config.toml
norm_place = "pre"
bias = "none"
decay_shape = "pow"
Each number is 500 + 40 x the weight over its row's rms, rounded and kept within 0 to 999. Layers, rows and columns count from 0. Numbers have three digits each. The size before them is the row's rms in percent of the matrix's.

# layer 3 MLP up, 1024x256, rms 0.108, rows 593-647, columns 0-127
095:548521485474512480492556462545466468436434433507445488431487473497528443477447551456495489550507512439442476457451493430486567500549526494420445517473578453422469509459498505504489502431485503498543544480496478518467427471471485530468451476473483490477516490600485495503543426504435458527470595576513487591469402473519481478496548552540574534528443368512504487509506472489526517504481
089:566458478483534495460473463514459515551533482464497519547520493514529429515493556528500473504562506516490509491528521517514536556515503508502572451492460508523573465420496569475546491472449519558521439464512518551588429524543483588514514480458472508422498472544500549479448457479504506404541510542515431504543489447452558509512582480523507482531546517361510476432519542497463474466513
093:487496526504557474505574472511472491532534500507528500556476531492519460406442491501544544478426521489472577515420511483505500456507424468489537480464535514469524526535529515529478512533507527570490472523422497477498438467473499506507564471525463522508447494573531519498535544543525598450512494508480548542567480531523452462529455489559520474515550402515488530580476538517543482521487
093:473501404517584548440490460607523443504444536485470566465526520491511450482517544489439541509533561490486532446479467509478474489480463438607531516500499554505495485478471498577521494531448485500591346455481532484561484503460510498468484501462516474471434542519582520506494462477557440499499432446523492522538489461501471444616483514519470459475538476435474528533511523522509494562432
103:405581495520471488518499515457492455539458406538482484476460526499501504493474489496487562549533504494441493480464535584472548471420433536574450472548513425494445517464484496488423539486525516502389464522463509432491525489589509426499497475538494500470498483595507560567533539474515435538498533499488496445503517465535526486470466525554555465564500486493477479511537449496524465492525
104:475514495556494469407501492454480541422538567574478523507581550542536447522481481456572547545499510559521525492470476504469513455557490532509484487447503490591533580422529463516504508524485436576502581471439452489515473526549473533485530506495510512475454448507443511511504474449543483466530518455499505473508525453583501473457465492459481475494452515518457527526442493511458487515477
101:591504483491557495489513515495454517552580537479513529498533587482486495430521527521480540403488472521445566438521506451472445473496558551490504473450422423506489522516493473518466542519509436520491469507514498478535534578479547495577484431534524536482541575479504493492493521513429461509542516442522607511511500530479482496416606646472514520528480544480470509518452502583509543451449
099:503460451518526519524523413479506572554560463476478547501499432468502463513527456492468461500466464556471500547521416541467479546499566456474559505519485468531461466477553475488559540477457502515575452416436518551444530521415518522513468479449562509450494513430510425504460469470453536523486557493444476444477497565550483506476556466453504553451446541449502488578443529462558499547487
093:501564443470505514453497477604443503482453481529512558455546471515410496443505554442512519494526507483495479455484526470576473534534463488526529447483453504472508543496531453552497495482464523519523511470559500440524516598519434488523456544548455517500440416553520455494454486478509555414515525457497521527573507510519480406463480457552573555478518499521495476418496526577493462451502
102:420574485480491456525504528503459506499491586455495532463486516508472486488520444480529511519493549536503449449531549488509496619503529523523422444514477566563488480461516449495536528543424462509489501486482433498467476517533430521515533543466475544491484498460532435502482509503487510474496554476545452480465465497474450536464485517562455533511496469490532553518470432518510396502501
106:528474474572483529523451519498496550484409475479451481502502469575463507458486502508490461556604633457490470498478517500452397525537552502453518505497527540498508470480435514548488489480522534520521504510447524495518510568473472484546523544475477471516537534562482456492572513468473475530473520502501514506536551520451436488431517503509562511523525439407555544471468435563605438459554
085:580565478501516558480460475428442488563459495569499501446474432494483511494431516472475552514498509530467521487535445499529536490490426501474474511469561526487561470495451503490475505561440500449527506524454423527469480446498540513559456501480441490479518495541499461534548468604480464433516441494545509573586533506515464566461521551529492485531483477450575525490478518473458515383447
093:560459478494495511510467520519429497541469485503508505497491473474498486502590435430510491509467509514491464524513548476534508535510536496508509470537511511546468508375525440517459444458481502531553555519556538545485508482458513469559492475525501495506522458521547448447447485416501493499451460474417447473466455515433380539386549396499450507529547515454469416474459566485508530471465
110:429519503582563536490504435480582432494532535568501462479491546560504536526542498536502532554532557482493464502423496549451465470502535511504563555510512438581456574497509497508546528427433390522479543527536513517530517499439518522451461521540518476438492511481521492561484472479496403539486484551488437543479533476554490508553433515495553544456546566537470490497480425462528424520526
098:459587526535471531461469417490474494541498486460501555468568566484489549486529467430499491495484542553504521418500498492606496505450483499523523437550501531532428432462569517494496506454523528555540491507560535528526510451514512474512473477564527513407577422578579541520504528468468483453487418564480481514523507513542479503438517473439492441558469482403435524531425495451582524476502
093:563445489464548533509548506499568456481506444515509455506450419462634548454443500549545508431495563527537536501514497523513582476514564540543475507557469465541513547484468468510592512509536559525518518503456529524571487515520480527449449536563494447477492498467520544447514511488506493454529428493536408517543521508539430501474485559530490442494460464492493444530476465528470519464444
098:477509506456505509469476443549504540545451515503537492550543504493507503516454530402573516525479492493470622445446527480481499510518423468520406477502485508486470425468490520478531478548571473464562553495476513563477484458511550509490457466475472588510438497466489502467491469494484495419556461508469526483499494498508433538529523407452463495517500530538438468455527544483482487493510
098:550434483501525457455567553499506460517449477486456455470452494480503489456489495513513494529553473475524478472491433513528516434505502469456526467532523431490472489531440479525495461479564576492519425472490602539445540488540405545423480447539499502532493494407553552546501523563475502494483509431542489471492534455534544548456535510415540576542465544531512480530490549513581458430417
106:520591539454572498497497477436500557543504496481449440453481544446554421545492450565494515472506464442479552492454460533427558474497504493573526502496495580501578554470524388493484475491479526466390529465492478468540491563471550444518503429527434494554481510464506490560493512513538500455479515490510513423478522424524529502457509522499530537440478508447530415527536503531538444476541
103:496486561543474493487500494516556503547484542526469451467523544482479508459537442562512449528570518531508499535543476479509520543496498536485548464479468504474396545523424490454440592508504463465456495526524555579470451518444470475482422461491462463580511523504524466559514476445514526474521522473540553519524508454529516561541532548526551563489520474486513443555484461526464525543512
103:431471557530538402497534561470548560546534465495497512543508475487460486509513514443540509482481509419479586494483472508523466501450472580505509477518519491503453504520440544429442533519516480526473495516467502465552518531486525479462503501515527509553473486518500466513541498393408534517510471459525511598473593494522535443499488455497490471471385527509490455507487445482480514431513
101:477514485503515495461501478456434456518480477537507556522485571519521494407524523517482530523560488554491482516523498556504473499441491469460476550562559494543491528530514481485495478506496486543538503504503497470437532502488489388542498558523451526449431471519453482545504465495475565554527437492500519452488454463446479487544473503494465520517551524639481475510483451576477492536488
096:470517569527526517480518470455469486558411524492543397449544553545495501547419538478505440513485514493478547535485515467514459505508509565535474460542527555451534455532495528460475598422443547492525452513510544527525488514525500464538502425471550447450525529474501493492477499479503489490491426488506497418472548575500544516531501394484513548480434557487521440525453483497489529614544
114:435544446538485527496474477490521401489530491432480547471497443471452495503456535488473508524537517482566575550571528463432455535495494521464446421517443504459501603526434513503514465477470517451447516545479454540551515472614538386460517478539499467506493533532462541503495374532528545458536521500547493457571521438578454513475485521532539480512486462523523486440534522476544466488512
096:541475537424481469574503508507498575476449534485509526507390447546476487533521537486463480498481476535454522521424502456520407491481479577450506507478498529498517549475489553529555506481537508541457551496496482476431474508471510491541534539493499496540502479496507518491520429493519524444458525529519482435479474516519439432539512517559456493502522527465463541443469475541437513497539
098:446527509500479451408523518496531494524503499502481538459478472497471586478507483493573450496553560514464471466506517514472488486492512522468562524512454468478483479400536476500518469549499546502509531550474509532497427517559484443507448514584523541536515491545542442530478472528539530477497595456452432534575500460417517471477484536508485499488456483499493477469491372465560488490592
102:487566569510427480451475553504426505538445449566490513515466441470559510437512530527553495418451473518521527503429508534497500506522542469540537444535514622493490588517538489488557492461459490551463500515520477488527436526591505492490455502516467458510479459520454464489499522521495526453506520512499489501539462501482489478465540550427541505535470488489464479510467518516510426501514
100:505537547550467475489496472485519583488486565468472588395487491468417598504573584510499457421559542504501510495512481477539545429530520514490507509444536495511520451475479468470543511468550532490551493530514492474523537518517522487575576466529553450466586455463577485461409456528465505496484553443494490476393471520461444453472494505573509428437534505556525503468490485509498525415561
096:494486424521584557471485539536536454473530456514491542457571496492495520524457476512547515539529525485537564504442516486431491500453507502505509527514473482459544534466494452536561472556434505485488443513529594499601488521471489582491466424455463473498463489432525510524512512478570475462409502461495517464558482527515445508504478545598428496511530468508590454590405508507447493489523
091:510530536453567395555474510517563472518487472511527503456474546531492520555494564473481507510423520517555503515532509489497471502490447493491510445586445424469478477560463533409456570521537535496487467489554533525531486573508484507486453402530529461536586519538560540489481533528460470448505493445504439513498469534414585500515491541518551457504440459481524560540499475464536486516473
097:492503602517496467551476491534506531475520457477502475503485497556460552480506449465634487439487507570445446521522496456472462519483499572516460494445506497495497507499540510488432459514440481392444451551405462468506440481430513522533482425521503425485622446504456464462525461464489435528540441531482415485507481491508469508553529478540546520502535534516531464544475468440534467496488
105:490507521521481528546453530526459496496484500604589429566466596463439507498502459513544443549439485462464504436482539450476433548498500509545427527504501444461487536555477503509539507476509543481492514563424478538479508525466518557566514526466488408549511513508464475496508438506506508512460426535569544466542516494508510492482508527493501444496539449483466506484520578474551503439585
097:484508456584498480538433438578498474441471413500495536471469474587595560447430445534492509512456507489520510486440553476501452507459474444554509550496485493468527479442537519557505499534541459464458481518469536427517551523519550595525505472531474501471500527473510538502507527480493509486454486546512437517510544499518512494480541470572499453520449462561450471541481502474492602516508
090:490527529490484497504510528591482546549513481496462529432498550505453506502470575525471474539509510524471476402459458506444496553518497513525496512531505561465547493490586576394455475466519499497482501551484483485525395541486448515574518577463532573460432486524542528456524545460465467442494490536430485553532452479470520456479488531498509484429468465516485483514555566459497494536563
090:494453445503420499477455516545520477479482453478486602508491472488478456556409494479449511506451493477452529517503542499502512491416480525479586455503499507502506529490540485436505416445496500517487558508613492550519495512534488489474513488522459490465510572542498568460561453618603592557445488494545481503507508527558441607486510517469543483496502467509448517509528514466489454482502
123:531430518496573554462509626485565574496532490494500501512442549542509562468558506519530473536538550529422543545475568516588520507497488510491473525590427523434557521515478463450477442489476506559501477474536509481424485408480540541479426560478456472566497532476538568411454489526440474462441525519499487546541518559483502495515471545458467468497458476500508484505490499496455484528461
096:574467430431487528567492491521477518484548523525502571595498550464465447518493477464519499551463451388478518496629482513493555559552547468479420472491498501521550437495489497510516443515511529418488455606500500467597504500449442589460498495548488500516521534531453508516473488477497501550543508581528492497470490515465535425536550501501434503514557531495522505476494493474526521501497
103:514517486556603475499507504449547512492547441515553470468520509498452495559475497537462564454559520472425553534518462476437494448469539426481538554443456522528444493487555518487486503469563553510580599523517475484520485477509482503491524522469475511510485504507494475546477478439537461474427551487431570396514588501459490466510500406506451494506521438529522481545519487525473585402564
116:562479537410601534546467500463461481459518504508524500474472462483469473447461552476489565564497530506472547515488459431580524474535547454466526568492479477490423537541474452505594544497509515478490419503575484438538505460479463568499485525487535475441507483485480468457539497473539501440483476479544514525470480489483458533508583493545505480462468426469548538486519530456542551544510
105:520495561505505482495505566483563508480444508537522480450491518500456558473463561426489539498584551504422464454552499428580528490461519550473521502460506530513545545568519525578505529482517512572510432491416490481500456480482517537521466533500477526466462507498480485581424568557491490498509512432599544486496506522461449444496420440521564478508448460544434499518495502482546472475483
091:530536545468488524530484473544510480471488542434467500476478470477464538436553530492458453549426439494535576423579530530493446490532524543528486505505504488507459535509555427458437494570558473515520536502464483544516436493575462443495462540488458488426491518449503560565497522542557475499469438597417476495500463550464474522479501492578541462497444508525465445509482515514474457485475
106:511505509448561455432521526544496441529482472528502450569507514448523531479515451528488511465465468517483582460512510481558448502515481402464466489478504459496516475485526473545529485416484481517531549494584525525468512463475468554484487467489486527494559603514482520568464529452529445487542519434461462527486544509557479436480502553481513487559494486502546471443488546481538544541499
097:514472463497588517537501490555520474457491553556506561466527475485474430528498530570498431456526514579412409545526480535467475433546533443483418486479524540487506450496550503488481508455480518490516564525506475450556545479372439536558481500522479504498512492512538411556576513567433535486448547508439483596555482467461480505514463532506548505455530558492469496489503497500462487513477
097:540489463506529492523581622472504555529489422458512419527463475425509523419448486509495532453399563520520452570474476550506482490446523544562482529417553511534458488484467532521499538505568520512476533526391523578522478530478437483510490474520495496514440546451448488522470450478524431498499501498483506468519505519489500487478490492507537469524499459456554471472447495447488444534470
099:493523552487532441523521562617570546503509470559521532432483482467482550475523454511467561501515514423492583555526483469555492479451482522563507459558516607532511509471496447505597484505504476470489506428519453542467567495456534531546560512478472461465486458523481452509541515482488519523539492531457493489468503436576469509424483500501426448489526535557451478546468453555543530527480
109:509510484536447475518484515468508529552432493464410509504434472430496497474501440498459517435531533498542520513467511421542463486483550471525484396501495531526446482498585470513558547465483548592574519407476554476485513466509523546550511493499560501438543434459549481630550528465498508521516503508500453579446486466523553580422537514508439526509586512487403458510512509447516473464500
099:491483515494488550519497550476524425531508546496464465480517491491461496510466512486471530512455585498490458482442458460560570522472504535474453458503511481396555499521499391494497523561516525509381471458521512414477466552544530434513492444579480458468523467417400467526525518564552558490466550512513478505443489503510535460472471519498449528506434568528560549507514584475481526509532
111:529512485542505490550468490420576511391460501510498545515431534437455447500491490575489541444496473465479414583499587525493419516451480457496525458529497493477522491474516557488501464441473530448467486481470528444508536447496469516502571514534437433534480483461508510437423477523560550543497469497453482503544500454481517488523494574580443482569533537560510459533448498492532538490546
114:487518527447571434579515512446550501573434511445456482524519534503526548535455491472522546536521424591512458543502483520458543421540456439489521522513473556451504453458430511473503445518489478481481520504444444565497519524427552562543489466469512526478437500518535429458526513528540487450506516447517458467506447463553511455474494495447487502485449499525549615513470472429522509494441
102:483512580479558470541541439497531475541541493530505486456443489473502518479426423551523481513540531481540478499525500492479374445494554532470490530508514543545435534438513483516471482567434435506496491490512535475461505499477446478502418431558518468497522491485491527498480497496585534428546502494458463481555510570453502558517542489486446439503471507476490427573525492448482517428547
094:499468505449598534489487498530441497509480484484465524548520459468518565507458546543546422549470476468495563500493436415482452579465513456557490486476523562520517499455523544517564491488547472502473504501471505545504543500450458508447457482481519514520536464450565440468500508430540484492518527532474515530437562476460488532457472428564503470479518426485473515497444486511443513449461
094:499451521530466505514456479457449540500513531569425498584571543450519532464582604470479560486590500460497531459472505505512527491455504456504533481504538451465448438521457538442490479580484538493525488446557515547583497507551454552465558513458555475537547478481519511469436475428495573483514433485472522518502540510464525495479495500527521576439448449474492499467436496439507485483500
090:552519563483514610545534478538530548444532552473454503506467541480506494451569497579499479464481560427556516466552548549445453523497474504489509567529554507428527471549439494488502486496453470453451499572504441464447566498442525547468398512551515504433517451480480472611524387485499443498473546473527479492445459464551469539469499467539520560435564489473511506521433507453593423498516
105:562490535523492473476489511479526480517513455515498460523530497516530550529509507464423506480551450507460459474553529494535442530455489510457513488446467572575518536470523494477532578534513514544436444559571451469534457470567453474501503489525486478524511450539621556483581453494484470563498489605481499421444507450547454400543528575478526463501473463543475508517493491543501502500447
097:581505463450515486478557497515483456565532532522423537452468524556463491522504533485521517484485474538467512481506525515446504532454453440459497514531503472520452489547539506495502524479460543531475483476450519467537538462419501467538578510465477565511425502558477617517546543528515513512455458455532509502504467427461514539553477447461480545426496475536478437474420523499474530489486
# layer 3 MLP down (transposed), 1024x256, rms 0.104, rows 593-646, columns 0-127
095:440511565549569519513507491446510488548495520487540474448521557531469490548506520530506510413467493458466464483478436514523489510509497514569480552488436533528458484481503461489570445508488518508424468477476546476533534503558496499502525584515531509501502522428440578497498516491520591430467527489407487534420498521425532465492465513436418502492610571521521499542403470535554503472510
088:528514515506470550597501487461565497511468419524478546596512517494448573502506421533444532451451506420472490448508482533479504411522580476492426502491490497473509553578461434548454515429449445483555475562453449433445479506521521503469494444546646468498487541513500467504536538468461470527497444457504491520447502538513455504455517515494468479517527495558497528522528529465493497491473
094:503556511494496447502543503516539478542529476506436511459526459496465426506504409469479492438438506521552438522416510494530552499490483515493536535532523493488609520479487554477447530453473484470456555509536506458546582600518418485473455479520468463469468465521475394491472445576508506550552439497509472483511582535509435506466473456535533535551449488461543495524514446515516520488505
100:566508588491435480561454494394454535436570450511516423447483474499462536491483563488557464520431479546542518551501516492584548534553554476444441480531523432525459497482545534463550481471472538434471586536513448531482524471467484570476516541468443505460514415444463497443546503491455504458526537519436512479453473538518501551427496478496547492492498542467499443547565512434451506443520
094:555533557492567584493442440477554533537456501549486506506505507512538516526474555560432524492491516458522478467472482526522542471504590512446511518571523501500511482555499432475443551487531566531482534500597517540479527479489439472586488571563532503519496443449529475467449555451523546429531471429515452525450512502491506507531423577408538533446502400515465499458503493498480497569527
107:451553453472476513503525486500520505480567561460513543521518437475471468546547464535534432537577490526546525558475525549473559490505487544467443495417469489628551470445462429514470480543429436512587479429488442427524446586559474531466534507472521521453504488494506486492443521484459480477514451570504516514469473435486505532475519478454446518492548536531460610533567543503527434479469
089:513452517540461483498461485450486493523512442494514489444479423484486504613505493526478510533537489435488413524586548518512549464522511440479463533542570536479527465548439515516570477392485529514513532536496490532544486384525502481516512583522511472491531501487468528517494541438491503489487530538452489459535563484478534506554442418566510479460526498455434535511591575471474489589509
096:561502518480462460497449523474544482524565497508475501405472496518479533510549555489553524490502448449503455520482549419479463473479459528503433483508529539530525486493507547440457487506415521497488482473513559505479463502545462483518529473586545492548558558508460520523577528472522512522567484576565536530543532492483406536507542485531539429484572546517464502431474384488452598493492
100:455562506510493472503540525461455472510494561528472427500486530521483462544583458479563430511446502483501542451553506474433445478435481482459507510556436533509532540509516508437522426476452478482566434545496476611561499490456474473478511423517487514475479573444472546573541482531443475413468525520479470538504496527494500507569581451501475601477429468495517481539473543449541539551565
101:508529471496510496545519558473454540499505564484523536486496546532426545534525539487510414524524558519499548484491462418526471421513417466477518501518522402502500535504518514497473502550469488526543502472473537543506533447457523544511515407516493519469450539437515522440480524501533503476541505518450446445524511485563561538504538495504509536517514516555485544490485518463496528574486
114:452493484528559529540524446487451543457439464506513542487485540506505464475528481488514464407558485508544546499465492518535519507544507470487565488417460489563524500447485494510482533474452505552512458476569491494413512478478482539488464493516487511447520523535560468591467442514494493505526481464506495532471420482493477509489493524499470518534452447551541516513491556511592494494458
106:485613499448517487461509508456455455432532403431561514506514451511534512559549467531529465502514492370471454471505536476527495496506496477543559442588500539530517548441453474540543511481554578510462461488482500502530475447502529550465468535454459547515462483473478488503502455532475591387472541564521458515502516460461561434484530534558511545430562448531481556473451532525475490526546
094:465519529476492486505519479476504483526511518472530471448537483496507477548440558563463473491505479466519608533477473491462527514473475506443438517501493482447514406615451531463488536485541490460482393491487484471509496462562529584435575544476505549453544465492534532498596498476468469466528544444524510551503492453534520417545461607492512463504480503505521510416491459529528492537481
115:467510455602570573475467522430559444450489466457463587543551465610495514521513506501526470449518487529478485413475522502489475460504425530468481480485434454507490526538494528453525494416458457489469487442540447481506534504484487583496443451468399544519537450509503499546548581500480463529502489498481504482563465452534536505489486460445537523414437499477549495546447504436544532568478
102:473483502459487515502514557494509511485494527496456471496516529516587516515476459554420494484493526533531456545532531606446581563542501496439452521450478486558495512504476505522483505554479555465492510514525520472514488514508508511459519497439545524536400530472483485449536512499489509586496601486482485478429605511485522580606407550525530550440480519582485535471493515521420471514523
097:516483446490426499485466519561462499462516565529515537527492525505489516560580535420501416472510439446476500512482523486480454479458472479424499436460553555475537478490522503546473481519434411525449449422501482504495508479490528474532529427484440545498470532536508452475468481452489448504490503419520527472461500546487515467512542435513537574472540475474534552472478573551529518503488
093:488486555496581501589504462476464517418485449493475542516495526521518460450466544559469516516512530510520381526488467480440502537465505536436459503529482494456512474519584516556445480484461443483471481509526529424418406518486502520576496573515525515580495504470429541498463469499501471600503568499542475487534485515485510409461420591510475477552521504514464564487537462456513515496507
098:519603490474492474413478545559491515470542522532584576505519540562478412457474435485525449428509512501457465550558434447473504533506458587533462478510542471506533449529517489464468490503544572451529515566540473568512475531453605480479484501580541543519528535463468490502519445462488466517504496520484417529518544489490580498528546582447474544466448459573497497476503555475511579489507
107:492559469575490467516472499545502594478508375478564467530578481449462459497497548472485521503486474547475475493411496571497514476533511570569514464572496496486560481468514511557479497460504426438513458442472474550464472468499464507500433569503472492465453541536481432530489545534469507523469560535410499519464541494551518525506481527482465512593431467572548451511548540508500529493496
101:514510520508457446520526518530504506510505561526585376506494506502538422448454496548536463503571592484447488500529491518471536451536482501449497579493489435528490453522501483482553477538523467486456517508536503465429531589468478517435504514527526487513491514532517481494517469561568554498548493532574509586445544482438477573513479454460394474463515551492496414487564519501512559504459
110:489492509468505465488502490498529517498475550503506479493556501469478438541448485468539509505498456496483522460471406509533585460475537560490521411524564529513487586535529560441445499507512502460485462483468523543477459464451509550509424486470487523556544501419511395517510507524527553472472477532507540505466525453548550431532499552559451526464415432485500476474517438538462486497489
099:583505525543445493465525454502445553445507511496482466551464488515550464486547401429553482497547491501484468498504462436550527541472476562496459511523464507427517402518546462466483456455529506517530493521515462524488515471554483536555498533546519520493597456471528455485445479477455483578500438513494477459440539463414540488454502482509495493461515439497503464467494528484530495474513
106:470539429428482493515546498463509454503442507476469514502490521473594465489455487465539472459508451481533472510470564518476516541441536503500516509530560545548544561508462530462524484503515545583372485614479519537500502528444529437501482476461518493578529525525490555501568462468419483578531488565537466500530499513461495494521493531534426576498548542471548539555451529476544461474478
087:435540495482437520415444532466452449437455482539513502531515469486494472503510516520532465513567439487476495470537514466479477496466521500438486361483430480508473504491465486454514469515536453471542517492508481620527535433567530469476527524491492470472513519586472471491531408515531507493487519453533469490488504487554432499470527532463428547520512475510543457457461455468466486489519
108:451497447461443457487410517465474544495498519466453520517568534534549517521507441476497455535475472467476524499455506451483449597548503532459434481449511520513533451548544496511558568527480466467504538412441484528506518535481480485497594599550498402539498527540480476526511533516547493453513507459453506506476480559492514531558532484449531488559484465500417496440483554452576519498468
104:470552471492571480511465473525538499453559503497581538442584410528477531466579518517513500544513564537472564525541494492445514514494505434478570501527512459484515490540468472515536454467486440425487497504485550422443478549498536512556532489529532477443436486474476506555492468512456500494509514510547551528486510466570470545452433526564541489455473529543521432525495491450472554482494
107:488525474529562505497540482546475555471542448467526487536523495460529453449585552496511538489466517514475511510501519548538448485558512522518502490515431488467450505528437540567534467550456489410523500569486557473447478409436511515540562461523452525467612466571561510560506522487532495484507499524496495498468447453487479501494533488631472505518514438471531461518574513556475509505437
092:454517454470483530538465568563482438553478495554486529549556524536503433507504481488513554540507490533503551525494469482519512537516526457534541507508439509461488536498526521511382515486452455545546429451461497623534525512477484539498551493471498545558508481576558510547537539441493445473524459586497518476532503560464502551522517510555459494512486527486525526531527474465465551545452
095:491461507497397438548511509498551515479506558439505461548430449476532532511505530546487543476466505526456587398471520512464529525494482487471519513462520544558454497509507490525487537407512558502480492474529554526505520532462525376487531518527531521488541541498592452484471477500416509470463470496512518585524486467516547461509487549548460479518517466515464530503431537597479475481491
094:450551526530480483461489480546445553492519499458471522425544503455534475536518496566483533465500406505509516540493530606480525575602531469537522485474515496555513503548534535510464495451489443484514461598481553524504505498526458510463512519488452556499394451536472476530460546527548499551431541506487590514472512507555515484488522516423510533403513477435458551442522497470461495514524
102:459541559468495583498547469496442459506496500545488488517512445540542460509502588512507458542558443470528514496443534486490560537458507527502534495527525494495562531506487453428553537494495497482538514484571552529530423508473525503531470542443529522458464525475500456464443479516407504423541480418422479506501474510518529411561493520563450540446479468455502500468565504527521508394516
109:476473499482414473489501454536473498440484516502557476477505429560526605563483488498540518506461470453517485472479483535483441500467540502546490540477527529501521448523539453497478460479463392555540500468569510533446505499542539477451491542568423450522529493501535526498466512427551565477490521506473541430467499562516580530516486510531490473448523473527432504523535485481510583492432
094:489475502519427491480590547489432566528547538512415418551516452536517540484521509513498517515542484493460474548538501524515568517458482533523499503607485413517531502472545511454483500523505508533501466513462503598534579468470516538510562561431518510483509562538469466451467560496527477481494533446545549505442499484493558500501474525478551478515524518452562512533508486512492464459559
089:524532512478498447519523546476447503454524502510526563492496449478528518546591432471432492465439569505470460585531473545515492476514445466444557468456559487510529453440422445551523599519497568476535503421552427510529546464486469484451501426529454469564532454473495525526523547520522602558472523495552503440534527543600509542455527458494482504480448521567458570496479501529481495506526
095:498418487493476558476455482559506493453544511457411564469547536481553425544510540505508406572545459515539525540581543506568490477480464474518537475527481538546584458552567483451504469446473469585505482477510569581466568431489500477493607488478464462510571519516561491463571469582482501503451493450507505520500529549510513509466470568533546394468509494430485500436566496470443538491514
107:498503561441475532473493547503535538472462503469497430512477451501464528502602571531512437500539542541502556562544523442571496510479534460531518490523478473510521433522520457438533505498524471529572471441509492464473581385521519471461519507526572494555475478499527539463482537466381456465485456483439479475488504545487487455480552578435534398468527482459553476491467510506487507507518
095:541482505546536430481540508522531556448444515481478477401519470613515507547569480567519473448499484517447516498492460474493508502460520502515553537516460473478459609512496485449498498520489491567499477509501486529453477443469560418553522471467517490468502454502488507488444546547535485490454494462477553499534515502504539491498486521535482477411456474462469510477493530504505518455488
102:492454531473486450459465533553547502499558456544536490493485462526510551469394515468483460434543553497494478394482540558437434515489486494540524562542432493524494470473425510535526503527489447415486519516559477427467523574511473461452487583509497478548485487531542477435548497544555509466436476554456473473592497521446509477527509486480547517562485499579565468523428429515508555591450
103:457519441513503518421573529481486547515453472500493537487539583539545542509492513495527496537530452501537541525461521461527523483506503436537459484500509541553554453491498490557528433509515455487494475498439501583519555519531489544453509457508447525555579426583519534487555570498513552431550452528465486469496486555478518464470583433534553554528586550514556483542472452513471457448441
113:503519504437472472585505635517567542514499502530432517526507513463468508568432466502482497521592499487422517514464488500533458552439434585521426466457509562522544529562541515522525467481521483505451499422443500483502448525490472457518442429443424520573514530561408568509481453517462539549510470506517502478545510471599556582492539458437517435498484477452531527481510506434546531440497
096:485480519540510452546600420429552526504562419504487510525518527475469507477491486481531549559456497555503481551384528435512454503434503444508430487505533505420490531523482486462508455465532483489623478507509490515461609502479487525479406504450517525485490492515523429510520447443473450511497443466457473544523507446523551481510567518466530528515548503426523545482461525542526514534525
104:500508502456559515497486444505556512524468521552498501541448500514427505547426476465554521454521530547487504467468477507567538519539458531497441479502509522511524502470457505546533462527405573511492543556493519475473517469595469496498546487420467462524496568485497567427485451470528484552525551499528436543492500519581462467502438421488475445504479452539468478465542511462488494526547
095:466500476506553469442558506492443523498496502500482452513492479528520567430439514487477582487479473526490491472461528495541527596493508503512538471521610455429454524501499507503552429457533526446453539527513518546428427476589489515539464530498551547529450520494422598468427500481520457519548472603556504466480481563495509400530494477523467498511485453534521532458531512521525472527498
092:465514475574475513480401601482517479486506544491501505496492451549516514476453500483515428502483568525463527519555397496478442463510520490580519551578519459435514432531517475487458502508553497477512439437523547570499472481524536471491564444580486461491457484474477510460510559535541493442514441530557523468404543576548469451482566486551528488450519505497458606437559529540397467480555
103:502497558520466363529445453449468418520450556507547475496517589534484459498445446515538470502413517539476448525503489520530477468555511459479517420514506435460526497525522576470523431515457501554498551523543479502510510512514513540508453490439540446475487571487495480545524507510435417530554533524546520544524574525591580474452454531421465554492528513505529532479484505449462553476497
105:530629527500443522531518515476503462489479468470481448570470412441487558446472585501562503505467525451456502493507424522509478537449499480493525480482478565476577505529536480490547478480499505480439494510465435543548506527505523483477521513459434454460471508542435456503458517536540460472556401481509581493493541486498546488441492395441487452488457463492451468501463529484502443483508
092:492510525507428501564467447517517501525472506459520495546461461437535521532476483524486575432510488492470519491556474557455501464561521542510484537513502547529461425471497476492522490499469473552529508447552562529406442514480511483556535552545478491508370470519535506492461493499592530553529463491417442554556445527476509484547506545549544535514484539470522407472447527520515491539541
095:465552503487507514465583474560500479533437487538494556514494479399589468515478565521519524572504504559474507543495513537526513490508503500528473505473507577457532533487486497408509509532425506464520553530511483463456526492488568494518542530527580475459569440436509452477404389532510473493578457487453513501453500546495472442531531488490546479553561492461471530518484512516503559456406
110:454496502424519452517454470543532487557480474480496444459435518534511509515487470427520513544480425484474501549507512476397497426534541479468502493482491458440474526480433479428544479534512416486524500566429445552483484541525476435547542480478538468469433527532454398489512458522500488458528507500488532529546507461552438486450505549546506469557519494594521560507519434494514505546564
099:516478495548444497569520514538495539514507473480459516479565428517502451531531535513528482480562478477419497472511518499459553475522486525510533518519492469534532542465467465481428562403474539477513512463568497524515441497543448519550554523449526487433514483535576361493478471547415458525484468485558465486502483582537483592476483514482492547458514513524479506508553429575498486486489
094:510514479555464465518559521515516472504506499463472491484468534499462495489583478527427524458511548528467472507468493491519561481531480567486493508582509476508452477568452472493438415574536489489559436518522509435505432515523526457502523510508444494538440496505541531506439546531468522518527446529516477468533484519471459485524490596469491517496438558477544523578541550464481580589489
103:520527530494541499460459425524505450501500555496462519450464520439415446494538533457549514497475471522534484501414534435446534543460481507517525445474528535509550548461554520532462475463516559555554475517493483487505536454528526516401499523551534474534459518558544509553488570471549477450473508533482590445517545450498437461490487507498455481535524445492505470559496536516437511506545
092:538462499487470445468483551406533462526471488457469468561577480489481485529559471423466525501527529561488491459491491478499515585495488487518497520438484548527504490511477491475566530504408551534417496488552544530452540579523521467517562557466543564443544529556516543423497497496472484523463509540539572523528587466487476485574544497524459458550477491513452542414561500516472543498442
113:549468586496523573486422491507519537504593548513488501440447570525506522485534484450509487494461468534465507544502543495452500535498533449523501494480461483577478536409508445564461497492486510481457491463549491483591462484526459490513542476478451493530535501452578504536517455608526510559482484574530438494488468511491451488517480497459527529510527526483517400536471471508489531512468